{"n_layer": 9, "n_head": 6, "n_kv_head": 6, "head_dim": 64, "norm": "layernorm", "norm_place": "pre", "norm_eps": 1e-06, "init": "normal", "init_std_up": 0.071, "init_std_down": 0.0118, "batch_tokens": 131072, "train_tokens": 878500000, "dataset": "wikipedia_en"}
Each number is 200 + 30 x the weight over the matrix's rms, rounded and kept within 0 to 999. Layers, rows and columns count from 0.

# k: layer 3 attention key, 384x384, rms 0.0518, rows 360-383, columns 192-239
# q: layer 3 attention query, 384x384, rms 0.0544, rows 361-383, columns 192-239
# v: layer 3 attention value, 384x384, rms 0.046, rows 320-365, columns 192-239
# o: layer 3 attention output (transposed), 384x384, rms 0.0676, rows 320-364, columns 192-239
k360,228,169,177,142,196,217,171,200,122,230,184,160,191,203,224,163,203,209,184,194,189,255,218,277,229,207,150,216,234,161,182,166,202,208,203,122,218,176,267,195,234,203,208,208,204,154,228,140
q361,163,185,220,207,194,240,243,194,212,220,224,218,213,168,215,171,124,213,193,131,154,204,201,156,205,158,223,222,171,240,176,186,202,159,193,192,197,157,169,235,184,223,221,183,173,164,229,210
k361,181,222,171,195,167,149,186,217,155,161,194,202,169,191,218,220,272,182,240,203,229,202,207,207,231,148,199,121,184,208,253,231,216,198,199,176,200,230,201,239,212,208,218,184,232,203,213,149
q362,198,206,183,247,213,210,207,261,194,111,223,244,189,257,213,228,210,227,244,208,205,220,146,270,221,224,125,203,160,182,217,229,187,226,239,186,206,201,205,205,217,233,148,178,157,228,189,176
k362,215,172,211,141,163,249,203,217,194,221,195,181,212,173,199,150,189,141,123,270,256,257,151,209,176,188,185,274,185,242,139,165,260,240,231,200,234,224,237,234,166,218,209,224,247,174,245,261
q363,218,210,229,202,211,184,202,203,181,195,273,148,176,202,213,196,145,195,264,190,243,183,249,202,202,197,178,181,291,223,179,158,264,164,192,182,184,228,251,210,209,194,214,221,196,231,214,211
k363,248,199,157,220,171,216,163,182,233,231,191,202,195,182,205,181,172,198,149,193,121,202,210,191,199,196,236,195,184,136,193,168,214,239,157,191,141,150,216,174,192,205,201,132,169,173,215,188
q364,182,212,200,156,186,156,186,267,210,188,174,146,190,214,220,210,205,207,163,192,168,163,271,233,201,171,118,213,211,221,253,210,175,274,233,209,201,177,165,203,185,228,213,241,196,203,156,197
k364,189,185,180,238,189,194,179,159,184,203,216,219,206,187,187,185,208,118,230,175,177,186,177,169,143,158,162,167,172,190,203,193,184,145,186,213,194,222,178,177,184,212,142,169,194,253,223,234
q365,149,203,212,215,179,263,176,281,176,200,166,198,210,179,276,195,216,188,177,269,195,187,223,135,206,202,157,256,181,187,154,164,156,193,168,199,186,184,183,196,187,217,163,181,258,283,211,199
k365,208,182,226,199,231,152,172,144,143,216,250,174,244,224,133,191,177,244,176,164,200,194,142,197,202,137,197,205,189,209,186,243,184,236,219,234,184,175,207,229,199,198,220,131,173,220,173,228
q366,161,231,269,181,187,193,145,176,169,191,165,192,116,248,208,208,231,232,246,204,215,141,168,142,226,174,178,202,230,212,174,245,185,191,262,199,195,178,197,235,158,194,193,224,198,170,213,217
k366,175,277,232,211,138,252,199,223,181,163,261,236,218,235,165,192,192,191,223,228,169,148,252,225,202,172,140,150,181,177,226,152,225,167,193,187,213,202,236,226,180,165,164,178,225,189,202,201
q367,206,233,184,243,177,132,242,231,178,120,204,278,229,192,271,189,176,195,225,204,132,170,214,197,171,195,213,232,184,186,195,179,247,225,197,146,158,207,219,162,213,219,199,191,192,186,257,213
k367,175,193,223,146,217,188,194,232,194,159,206,195,186,168,182,207,190,205,238,218,235,191,154,217,225,177,198,134,190,238,162,200,190,251,216,205,131,216,257,216,189,214,211,175,204,187,177,213
q368,184,186,189,210,180,201,207,220,263,166,211,256,169,204,201,159,201,200,182,181,177,198,204,201,239,218,207,254,208,168,217,193,181,187,136,166,180,244,161,250,225,199,161,210,174,205,227,178
k368,197,197,222,137,221,187,195,191,197,237,222,170,165,203,213,167,225,196,215,157,172,208,196,246,203,223,178,139,190,182,203,171,149,231,172,206,195,213,201,225,188,141,196,214,137,169,203,233
q369,202,229,157,210,247,239,192,168,188,185,158,226,192,222,235,175,218,209,195,179,221,212,166,197,179,213,195,228,209,212,220,260,234,176,197,194,190,224,202,227,178,204,269,202,222,188,206,193
k369,215,185,244,241,172,212,208,203,209,250,217,193,211,143,173,246,171,197,229,242,151,223,195,194,226,207,255,189,164,215,159,195,166,163,241,197,194,182,243,151,199,221,138,197,252,191,245,187
q370,183,178,152,243,234,198,222,221,175,185,171,190,183,163,174,196,261,223,169,175,220,247,190,181,118,190,221,171,215,268,176,199,244,177,162,150,212,193,196,244,187,208,188,199,208,230,238,224
k370,231,198,237,196,176,206,195,157,226,185,184,172,180,129,171,229,201,189,269,223,157,174,233,157,205,211,221,209,202,163,223,147,200,196,226,256,179,256,172,223,190,165,201,182,210,157,243,175
q371,148,252,188,161,242,212,208,158,223,224,211,223,182,230,208,237,174,182,167,191,169,205,177,120,166,243,218,154,215,221,231,231,185,212,222,167,178,210,200,240,225,214,201,161,205,194,141,249
k371,236,175,190,176,213,186,199,236,210,202,186,171,191,197,177,192,174,232,201,149,259,181,204,223,184,218,214,208,237,217,235,187,194,167,208,185,234,206,176,205,181,192,135,213,212,205,181,219
q372,226,210,182,172,211,206,200,168,213,218,151,237,227,188,210,150,200,254,245,239,161,232,227,228,231,158,222,132,157,166,171,240,194,185,211,250,219,183,208,229,214,169,219,250,202,157,182,220
k372,213,203,130,239,209,189,164,254,150,204,240,176,246,218,205,155,203,134,178,129,191,179,189,189,193,246,228,171,174,199,203,221,167,237,217,210,229,232,182,263,198,164,267,171,219,230,195,116
q373,205,178,194,221,196,236,240,188,288,158,198,216,242,252,200,144,266,181,196,255,187,147,210,174,240,195,191,242,220,195,181,232,173,210,200,215,249,250,256,195,226,208,171,250,187,242,225,233
k373,144,215,140,158,188,181,184,299,222,223,213,173,192,183,191,184,226,101,206,203,223,250,254,198,221,159,213,210,182,144,222,205,203,221,140,192,189,223,163,161,199,122,177,218,205,192,253,223
q374,216,212,170,217,179,161,228,184,256,163,211,193,204,174,226,196,201,184,222,260,175,181,151,203,120,252,233,159,194,219,224,259,164,171,203,163,218,228,160,139,165,215,202,205,225,180,261,220
k374,207,165,192,189,163,278,244,268,165,163,203,196,219,275,217,192,157,229,235,159,218,176,250,191,219,162,219,153,166,219,221,205,163,186,189,181,209,140,161,195,196,186,172,190,213,221,234,158
q375,194,182,170,105,229,174,228,188,224,199,197,216,209,261,226,192,234,213,153,172,225,187,205,225,211,172,222,167,205,196,261,151,256,242,230,164,207,169,223,199,150,213,135,198,169,216,146,239
k375,190,203,152,233,207,260,169,194,209,184,182,169,175,169,208,241,147,174,159,223,186,243,224,188,170,177,213,215,159,221,149,178,221,231,198,218,148,152,225,191,241,273,136,190,213,184,227,229
q376,176,235,251,238,185,200,247,235,214,162,187,249,189,191,150,208,245,268,158,206,162,215,199,180,227,220,203,167,201,191,141,222,190,198,205,208,149,216,237,237,170,245,164,255,268,243,210,197
k376,187,198,243,197,182,285,178,233,216,243,171,201,250,219,214,236,220,191,214,221,158,147,150,190,151,198,211,212,226,184,260,193,212,224,226,198,232,204,251,178,233,222,190,178,178,181,191,145
q377,155,177,194,245,217,219,223,188,223,147,220,179,211,226,245,254,213,192,205,186,209,187,203,222,246,208,183,185,128,177,166,218,230,169,213,183,201,190,231,245,206,241,191,169,180,150,225,158
k377,196,228,192,190,196,214,201,234,228,218,205,150,229,190,199,136,205,200,195,227,154,193,235,238,225,202,204,145,233,265,247,266,221,236,193,196,212,193,165,209,189,214,220,191,159,232,173,181
q378,233,243,212,173,202,198,286,143,197,165,161,196,131,250,195,200,208,252,140,187,198,222,177,224,210,235,224,218,219,215,190,214,180,199,211,203,220,174,224,216,239,162,154,218,181,229,196,214
k378,156,209,183,197,161,173,183,167,211,183,166,208,290,181,144,221,215,203,166,185,255,183,194,174,204,195,210,129,145,247,209,257,227,189,264,253,190,191,227,196,193,200,182,233,195,174,183,213
q379,249,237,208,260,203,234,233,216,212,231,161,235,222,211,169,216,242,209,178,193,242,184,178,208,230,147,221,148,185,226,151,224,221,205,287,237,195,202,188,194,150,155,233,221,184,191,197,213
k379,175,180,181,176,199,205,216,199,168,165,221,199,192,249,250,141,212,213,218,185,206,185,155,203,222,202,227,214,189,237,258,182,124,197,202,201,212,244,172,233,181,233,183,227,210,222,164,200
q380,188,263,196,198,188,200,209,183,189,205,179,198,227,166,172,251,165,189,218,188,234,188,171,190,133,165,178,210,202,142,188,212,184,217,180,138,201,160,215,216,204,187,192,222,251,189,176,202
k380,187,250,185,195,170,144,168,197,197,168,234,212,205,150,177,201,199,199,223,222,212,159,225,262,224,165,173,212,239,236,236,227,187,199,240,209,234,145,208,172,223,290,227,198,141,178,177,189
q381,195,174,156,206,201,215,157,179,229,180,197,243,193,181,212,180,198,169,253,218,140,245,285,195,213,251,221,229,143,226,176,203,224,150,224,208,200,183,184,190,205,221,212,186,231,167,209,143
k381,197,183,235,191,237,227,195,169,212,253,211,219,212,274,179,198,181,169,163,198,192,225,222,200,235,202,203,171,190,230,171,188,141,194,194,216,165,231,207,199,196,160,184,197,160,188,235,218
q382,193,190,154,189,237,187,212,131,210,175,192,241,205,206,224,209,196,230,174,218,211,248,207,220,214,175,174,252,245,233,211,235,162,158,160,214,240,127,246,226,231,243,226,221,142,280,193,193
k382,203,148,211,177,231,189,208,159,192,189,179,168,264,167,208,193,191,244,186,174,237,129,170,203,226,188,202,197,233,156,164,218,216,202,207,227,179,240,189,177,170,191,159,129,193,160,240,198
q383,180,228,177,205,200,195,189,233,243,163,301,175,210,172,177,135,260,176,205,162,232,224,205,193,170,199,192,219,180,124,136,144,191,221,175,191,158,188,189,202,223,125,196,160,245,212,216,208
k383,135,186,214,232,252,216,204,129,246,227,151,170,166,185,190,199,155,120,196,184,196,205,263,251,204,180,220,174,153,248,203,150,213,197,194,226,163,155,234,233,216,201,214,194,177,199,168,160
v320,184,191,197,162,165,243,152,166,232,148,266,210,216,254,147,204,237,210,252,191,195,188,220,212,183,182,214,189,228,257,199,167,248,218,239,188,189,197,211,219,164,174,174,157,196,251,209,149
o320,193,217,166,229,216,177,198,155,170,246,97,194,180,163,211,169,207,191,192,227,151,211,163,248,226,195,168,201,186,182,253,255,205,243,207,203,264,205,225,183,186,179,230,187,217,173,226,209
v321,202,176,214,205,204,169,169,229,173,239,218,207,217,164,171,222,142,172,189,247,212,223,207,182,142,224,194,256,207,276,221,197,224,256,186,157,171,153,226,192,165,236,204,208,216,151,217,244
o321,190,277,227,183,221,259,226,210,232,127,247,237,189,216,184,153,243,167,222,168,190,200,198,155,204,162,172,117,199,174,207,237,224,149,197,245,183,220,250,198,183,208,213,224,219,205,157,166
v322,164,178,258,237,197,142,153,190,222,176,162,213,191,177,157,159,257,194,217,211,144,218,177,170,183,215,287,244,128,157,140,224,196,172,182,207,261,177,234,245,189,164,227,190,189,182,221,190
o322,197,201,217,233,211,220,179,207,205,241,177,177,274,205,199,206,118,249,175,219,252,156,162,205,214,177,248,229,231,151,159,178,210,189,186,213,208,216,181,178,178,177,187,175,138,188,211,152
v323,199,188,188,225,180,221,237,234,187,210,182,215,254,211,250,261,192,219,236,200,158,157,205,248,238,194,192,240,100,207,195,179,199,248,209,203,236,176,280,164,171,232,230,215,179,226,203,196
o323,177,188,171,249,184,186,163,177,178,169,237,211,150,162,156,142,209,184,176,209,199,202,230,205,161,181,160,195,251,148,160,193,173,174,161,215,230,212,191,287,166,171,110,193,127,211,177,165
v324,165,200,212,181,296,232,191,161,180,226,239,174,274,202,219,229,220,205,213,159,211,241,199,192,176,194,156,167,201,186,200,250,223,220,242,226,222,184,171,210,191,196,236,191,247,191,231,178
o324,211,230,249,207,129,198,195,267,172,203,181,169,190,159,218,159,203,187,163,237,158,216,217,200,171,222,218,211,154,241,199,154,153,205,214,173,174,204,245,182,165,189,181,222,209,269,177,193
v325,203,221,193,232,207,204,194,132,219,154,200,248,249,216,154,188,274,164,180,169,161,143,185,202,182,219,206,225,208,191,250,240,235,205,207,255,202,252,155,227,186,214,191,215,197,155,215,204
o325,219,154,210,178,204,151,214,165,183,193,205,209,205,205,208,200,208,181,173,194,190,199,178,136,183,142,214,203,219,105,161,192,222,236,198,200,201,209,211,195,180,166,124,233,213,246,149,259
v326,265,214,144,157,184,182,140,150,229,175,215,209,221,173,222,233,218,264,191,199,217,129,175,217,156,202,168,219,143,219,149,189,137,207,199,196,234,238,232,187,259,220,174,204,246,209,234,196
o326,192,199,253,227,208,224,206,246,203,212,166,193,226,275,213,148,222,147,151,241,197,217,214,244,256,211,229,181,184,137,204,191,159,237,149,187,179,208,210,211,164,215,169,236,183,209,213,176
v327,235,237,203,212,158,220,241,247,203,186,241,236,177,192,160,185,227,242,193,212,182,204,168,185,139,170,218,203,204,229,257,208,159,182,227,187,216,191,205,151,229,171,184,189,178,248,187,201
o327,171,169,223,224,229,212,165,168,174,195,203,192,201,175,183,160,185,158,201,224,213,189,200,220,184,171,243,147,183,225,189,157,217,218,157,176,186,167,184,249,219,174,157,213,240,220,246,145
v328,212,150,210,201,191,152,221,270,124,174,235,201,197,201,152,211,220,232,163,196,228,206,171,253,225,157,207,195,294,199,228,221,214,215,202,211,175,172,187,196,230,225,205,187,262,185,227,249
o328,190,236,163,238,193,160,187,176,236,228,227,148,172,147,253,210,223,174,270,237,256,195,150,224,219,152,233,193,182,292,184,253,197,171,192,211,248,225,147,200,232,184,252,204,193,197,206,167
v329,194,151,243,221,191,234,164,207,168,256,251,116,188,204,201,208,179,165,227,183,249,185,177,231,241,198,205,194,202,217,217,150,213,204,204,243,175,187,192,251,166,203,192,188,190,166,215,237
o329,218,178,196,204,233,165,211,235,280,198,146,191,190,168,251,214,187,207,200,233,249,253,195,160,209,191,186,198,244,151,219,266,189,216,241,214,212,205,180,206,256,163,138,197,215,247,233,174
v330,221,227,202,221,168,174,219,212,196,232,251,182,240,204,156,229,244,184,193,247,200,206,184,204,220,191,223,187,191,166,218,224,181,157,200,217,243,187,196,210,176,168,185,281,198,202,184,238
o330,156,162,228,188,172,242,215,142,207,168,203,279,194,184,236,209,248,187,205,165,170,236,234,224,233,190,237,190,249,182,122,231,200,258,142,212,162,122,178,152,193,207,280,148,189,198,152,219
v331,207,232,190,271,213,158,220,187,208,161,171,174,216,215,192,185,194,222,254,198,204,191,172,209,189,197,214,215,198,225,164,186,188,236,180,167,205,251,244,236,227,219,166,215,169,182,189,204
o331,197,217,195,197,199,232,152,179,215,261,234,200,274,215,167,251,216,208,166,152,202,226,216,238,134,223,215,155,192,181,229,201,224,274,212,243,269,145,216,208,199,161,197,225,176,270,160,228
v332,143,201,195,222,172,203,205,201,196,248,224,243,206,163,214,208,131,237,220,191,157,193,187,158,157,165,131,209,147,165,207,247,197,166,182,190,258,224,182,189,196,195,181,171,193,197,193,266
o332,222,239,216,238,216,213,173,195,193,152,160,223,211,205,238,227,154,206,189,182,170,139,217,136,233,187,239,217,234,233,208,139,187,145,140,151,198,172,235,178,201,297,189,255,152,194,175,189
v333,185,199,193,167,233,181,126,199,184,281,227,182,209,162,198,227,195,240,181,248,180,196,169,153,233,208,202,217,185,130,172,200,148,181,172,205,204,212,205,215,207,211,204,131,154,203,212,180
o333,199,291,234,139,151,210,193,240,214,166,189,152,206,160,205,233,176,139,191,235,155,200,158,169,227,202,116,248,212,226,169,207,256,176,191,226,202,208,180,226,239,231,170,239,228,225,187,207
v334,272,274,197,155,187,222,183,175,236,169,213,212,126,217,175,216,148,201,233,163,221,217,132,214,261,195,144,174,158,216,217,207,171,164,207,184,212,209,183,160,195,156,232,197,162,213,209,241
o334,136,153,163,193,187,263,188,190,135,199,174,221,244,150,216,194,241,231,135,190,147,185,219,213,270,208,241,176,215,243,191,254,268,202,214,185,179,176,149,162,236,176,166,228,204,212,225,183
v335,236,237,193,211,217,176,268,176,174,187,201,176,223,230,274,210,175,179,209,167,140,202,189,166,239,205,183,211,197,183,184,229,180,228,239,213,196,212,246,185,236,180,157,175,182,186,162,196
o335,155,108,262,283,223,190,202,157,191,199,207,219,201,188,185,221,193,209,227,259,212,229,216,269,198,268,179,196,219,161,197,201,204,197,195,192,244,177,151,164,181,235,192,177,194,209,178,258
v336,239,202,191,298,177,206,183,220,192,229,227,236,160,209,216,212,198,214,174,154,223,237,274,172,187,98,162,275,179,245,152,198,206,240,172,220,225,177,188,198,223,152,226,141,163,202,156,218
o336,194,166,162,193,235,194,185,156,231,157,185,257,239,159,184,221,182,240,159,193,228,185,130,174,199,235,163,175,203,234,239,169,292,195,154,198,199,212,229,213,162,168,205,273,136,185,181,158
v337,215,196,174,194,139,212,169,199,212,206,212,165,159,195,231,219,203,222,176,149,170,242,216,233,223,198,194,189,239,219,214,170,272,137,243,198,249,245,221,162,183,241,189,180,190,220,234,237
o337,149,173,156,206,192,208,229,184,148,230,208,192,231,210,175,193,236,181,226,171,196,193,147,140,177,198,198,224,176,174,228,249,198,203,197,146,204,115,181,224,229,243,241,210,195,222,177,151
v338,137,160,196,191,160,233,191,196,198,225,256,179,245,208,238,208,195,256,235,231,215,173,163,224,176,248,181,154,216,156,230,216,173,192,244,217,202,189,212,168,213,220,173,160,203,167,220,257
o338,196,214,255,202,227,189,212,188,184,210,168,161,190,172,241,159,124,142,167,113,195,215,166,179,243,240,229,206,92,228,248,226,259,192,141,147,234,224,217,262,253,214,196,165,186,269,197,165
v339,227,163,248,181,218,212,224,201,218,200,195,137,178,257,223,187,189,227,199,160,202,195,191,237,169,225,185,209,240,262,144,236,188,211,178,207,215,206,244,238,195,188,211,193,228,166,218,212
o339,168,219,136,162,167,172,183,199,188,202,208,198,185,187,185,208,255,210,183,202,233,193,215,200,127,199,189,137,151,147,213,180,225,220,244,158,143,191,219,172,242,162,233,209,223,276,224,173
v340,175,161,154,213,195,225,252,237,245,149,167,164,159,194,225,235,140,195,183,205,214,181,205,175,195,208,187,178,242,226,161,222,169,190,201,241,162,180,156,172,199,177,183,191,185,245,156,150
o340,205,207,149,147,181,216,228,208,203,222,249,214,221,228,154,207,180,195,173,200,266,218,252,184,178,202,204,217,226,202,212,263,253,202,234,186,163,191,201,200,164,235,193,157,170,173,252,231
v341,200,271,208,212,168,155,171,192,237,221,260,216,158,193,208,236,218,233,232,195,191,182,207,223,250,152,199,245,233,149,250,205,197,292,181,199,237,207,196,217,184,245,225,165,214,159,201,196
o341,178,213,136,192,190,210,179,207,208,198,230,191,243,165,174,219,241,213,258,240,228,198,259,239,253,216,135,226,141,220,199,173,177,158,205,254,171,226,232,178,178,228,129,221,176,259,171,223
v342,193,120,203,233,202,212,166,198,192,203,258,199,250,218,251,148,197,206,214,204,203,175,177,198,182,218,192,250,245,219,211,189,205,153,168,221,216,226,175,253,226,238,234,163,153,172,204,168
o342,162,222,165,193,166,181,220,254,140,193,138,173,180,122,149,206,192,183,155,162,248,177,184,186,219,241,232,153,225,187,244,176,132,215,265,181,215,221,301,146,170,191,181,218,217,216,188,190
v343,144,217,223,218,207,231,225,186,193,209,227,132,210,181,205,146,217,246,190,184,175,217,203,208,184,185,149,224,153,181,179,165,197,231,154,120,187,181,239,191,188,221,211,132,217,174,210,118
o343,205,195,153,284,186,171,175,206,202,205,180,266,195,140,157,222,189,173,196,196,169,150,217,213,217,216,201,171,227,196,229,266,230,129,249,172,204,230,124,191,201,219,146,230,183,218,206,205
v344,204,194,240,210,207,206,211,186,184,190,244,227,163,270,182,207,208,228,164,210,227,162,237,172,226,192,189,179,193,198,184,183,186,189,242,151,184,204,204,221,144,177,238,210,232,222,215,205
o344,227,215,215,249,157,190,147,189,233,189,172,189,220,216,247,211,243,200,179,249,205,192,191,186,175,189,174,192,194,243,227,237,223,193,143,176,194,213,213,152,153,210,190,208,235,222,195,195
v345,192,201,203,240,239,142,183,211,140,160,246,201,151,208,192,210,152,235,190,172,190,230,156,197,200,190,229,198,190,241,300,161,207,140,171,179,181,192,248,231,251,184,206,220,228,231,231,214
o345,259,176,126,176,206,260,201,201,201,187,254,175,250,162,212,153,209,194,176,143,145,181,181,205,220,192,234,227,211,267,240,187,231,232,259,198,190,198,183,205,202,233,202,189,279,231,208,203
v346,221,213,222,223,200,216,186,208,245,185,228,207,256,213,216,258,221,188,172,187,185,229,172,174,237,212,197,217,173,205,201,183,200,245,213,203,226,204,215,244,139,219,172,268,211,210,240,205
o346,216,177,175,177,169,154,226,192,242,226,162,225,204,254,231,269,164,215,193,261,224,169,173,188,154,104,190,153,178,206,185,207,214,220,152,166,224,198,142,171,226,179,126,149,200,187,185,187
v347,208,218,227,194,168,217,198,145,183,229,199,212,182,214,222,184,146,260,277,251,211,210,171,166,234,218,170,164,182,167,245,180,226,219,171,249,188,168,207,225,243,179,185,155,227,209,206,221
o347,161,215,170,230,224,218,234,215,214,162,151,227,216,174,247,207,204,160,157,176,137,237,242,241,209,211,225,180,246,252,236,205,202,171,212,227,247,156,195,180,178,160,223,245,172,199,205,191
v348,186,258,272,210,218,156,190,249,230,218,155,200,238,152,277,189,183,251,213,140,182,187,188,164,212,197,174,253,234,191,214,240,160,189,169,208,209,169,184,207,275,268,141,252,181,249,179,143
o348,166,210,197,182,196,222,215,185,180,144,233,225,164,252,191,172,298,184,195,191,203,197,229,249,187,179,259,187,185,234,217,214,178,234,214,248,163,232,272,264,131,197,233,235,173,148,239,225
v349,215,223,219,206,144,213,209,178,230,256,177,220,203,184,180,216,183,173,206,240,177,203,210,183,207,199,182,214,164,207,184,223,161,180,220,157,208,204,219,218,279,164,178,167,199,216,164,205
o349,182,166,249,185,152,160,208,188,215,183,260,138,173,215,193,227,201,185,246,204,197,201,146,253,205,185,178,216,234,191,191,248,211,189,238,219,184,160,207,161,184,268,211,178,170,208,157,220
v350,168,202,245,166,194,185,188,238,188,158,194,181,171,263,167,193,171,159,245,178,241,174,125,207,216,215,216,174,180,197,191,200,184,174,133,140,181,211,205,199,189,199,165,208,201,219,262,254
o350,174,278,174,196,170,182,185,223,218,199,227,236,145,142,249,167,222,163,174,194,179,208,197,227,145,189,227,211,192,243,200,173,220,265,213,139,208,242,185,218,185,219,160,153,242,170,190,151
v351,206,188,158,230,172,193,211,216,237,271,209,205,172,199,180,204,267,186,227,201,193,167,266,228,226,170,214,210,190,227,169,203,237,119,194,190,190,247,169,193,173,194,211,201,176,173,154,255
o351,240,161,257,216,247,211,237,263,237,185,171,203,156,219,177,157,197,237,215,182,205,224,189,273,178,205,203,238,227,207,222,192,143,200,233,196,261,198,175,195,162,157,214,166,204,171,164,182
v352,200,216,157,174,197,193,189,163,205,153,196,195,209,151,221,242,198,277,220,201,151,212,170,217,269,197,141,173,187,176,186,192,226,212,247,230,209,229,204,165,139,176,178,230,190,167,194,203
o352,216,173,176,209,216,193,264,179,223,229,188,222,147,175,160,159,236,101,224,201,212,259,191,171,161,209,243,198,201,162,234,149,152,215,132,180,131,222,187,245,188,228,216,201,220,248,206,232
v353,211,132,214,193,155,189,173,234,173,202,170,203,212,176,232,202,245,221,161,224,163,215,267,214,180,234,166,216,205,208,184,190,166,182,158,155,166,213,132,190,236,204,193,209,181,173,277,154
o353,175,277,199,225,197,234,195,147,253,211,249,192,195,180,233,216,147,195,231,165,233,223,226,221,189,188,223,225,220,225,238,230,194,194,215,103,192,197,242,237,191,238,228,159,260,196,191,204
v354,269,170,163,217,209,181,239,169,230,194,203,225,172,235,163,185,235,183,182,185,261,230,222,196,226,220,169,186,207,217,171,188,174,207,254,114,197,157,210,220,192,180,184,138,153,205,252,151
o354,182,237,262,200,160,229,175,165,221,182,189,153,174,210,224,207,181,274,247,173,153,152,252,223,201,164,193,203,240,192,237,167,165,203,132,195,287,202,213,203,205,175,212,211,216,183,205,204
v355,184,173,226,248,217,223,167,185,210,188,219,204,193,150,184,172,175,162,225,222,206,222,208,191,226,196,240,189,222,225,189,185,218,263,187,167,183,221,197,218,245,233,215,217,158,207,162,243
o355,213,261,179,239,229,187,198,179,220,199,226,176,214,190,248,192,150,217,144,213,179,122,168,254,157,222,192,159,193,193,205,250,211,201,264,202,233,166,231,178,176,203,211,174,222,203,207,141
v356,217,230,214,197,221,197,244,152,241,197,140,195,138,190,272,206,224,194,240,203,166,222,177,223,232,221,166,220,199,254,184,190,230,167,183,205,161,210,162,209,245,150,181,183,211,207,205,186
o356,205,204,91,213,235,179,190,205,277,217,162,143,216,283,157,166,146,281,218,211,247,217,246,178,206,170,193,191,211,199,248,174,157,211,229,185,208,172,235,196,174,222,206,266,219,271,179,209
v357,190,221,198,209,202,295,167,214,220,225,211,221,171,243,197,189,184,213,215,234,228,270,190,156,180,168,239,210,161,189,200,224,164,194,252,225,199,200,223,225,172,231,186,244,191,168,212,209
o357,147,174,215,147,224,185,206,212,159,193,224,226,231,155,206,173,217,206,234,157,208,188,191,213,210,166,125,171,167,122,185,171,246,211,192,168,164,191,205,178,223,181,209,208,171,187,211,248
v358,184,214,211,218,203,209,210,200,239,194,133,228,244,211,178,134,166,199,228,157,235,186,190,223,195,228,219,195,201,215,160,160,228,221,229,226,199,175,161,191,242,195,212,226,220,188,146,189
o358,204,202,130,171,227,204,164,198,202,185,181,212,188,220,170,212,226,186,186,192,189,216,228,191,228,152,146,198,199,248,166,193,213,189,188,172,186,212,206,192,140,159,206,243,223,213,189,267
v359,289,260,149,180,198,178,131,208,184,224,185,241,177,190,172,156,225,191,209,223,224,295,245,170,181,194,208,171,210,198,168,201,207,153,150,215,205,254,223,166,220,256,201,223,228,221,172,202
o359,167,156,187,207,236,200,215,183,145,186,236,191,244,199,237,231,167,165,160,180,237,181,125,233,207,130,168,260,238,175,161,172,183,161,222,273,252,212,221,203,224,176,204,234,226,223,187,183
v360,214,230,162,165,244,239,275,223,169,226,204,192,229,247,192,219,219,172,174,182,217,157,177,244,166,143,183,179,186,173,190,250,121,189,184,189,280,160,203,209,182,223,214,188,222,186,153,206
o360,170,183,156,225,208,197,159,156,150,165,183,190,204,157,156,195,214,186,223,210,215,245,246,164,191,232,197,194,219,264,217,165,215,189,194,222,189,265,205,203,136,193,172,215,194,180,188,170
v361,208,175,203,158,202,223,172,234,233,175,143,171,185,204,202,171,230,224,196,160,202,262,181,214,165,205,201,173,210,213,191,215,207,166,221,188,210,196,207,190,176,240,223,205,214,215,225,202
o361,175,216,166,241,164,228,206,212,239,219,234,225,220,171,194,183,160,220,205,195,240,229,153,255,191,142,193,236,185,183,266,227,173,214,159,203,210,211,151,237,149,178,197,135,164,139,211,230
v362,191,241,188,196,213,162,174,225,184,158,185,164,183,203,188,181,213,201,190,214,204,201,175,200,186,181,219,214,209,204,230,175,236,209,146,202,225,213,220,210,145,192,195,184,201,183,201,195
o362,164,162,146,136,254,236,200,145,232,203,172,229,141,194,154,214,124,178,235,173,198,201,225,222,231,242,207,209,197,210,200,199,172,210,180,225,235,167,255,179,228,245,182,244,229,218,181,181
v363,201,187,194,169,196,173,216,217,237,168,218,203,175,263,187,138,195,209,199,186,177,145,178,175,175,192,200,251,210,219,203,155,211,209,187,188,236,254,158,181,157,218,196,230,182,260,184,189
o363,241,180,222,192,219,162,235,196,224,244,182,161,223,203,213,270,196,138,177,143,242,188,163,230,150,210,203,159,223,237,221,257,186,224,205,204,158,184,222,234,228,200,207,160,206,198,163,192
v364,195,191,205,242,178,207,229,192,155,175,202,228,174,204,178,236,207,226,164,203,272,264,178,193,210,229,248,193,190,207,192,194,225,191,174,203,183,176,190,139,201,212,189,195,182,200,233,166
o364,170,196,198,217,166,159,161,178,195,172,189,206,204,180,237,220,204,178,262,229,182,180,205,195,183,157,180,177,209,195,146,161,205,217,260,174,264,215,171,234,225,282,251,237,204,201,148,232
v365,154,222,209,193,198,200,157,189,169,180,220,219,179,225,227,184,187,187,221,232,243,169,215,203,224,221,253,191,246,218,220,186,192,202,239,172,224,250,197,195,176,169,250,160,221,231,204,207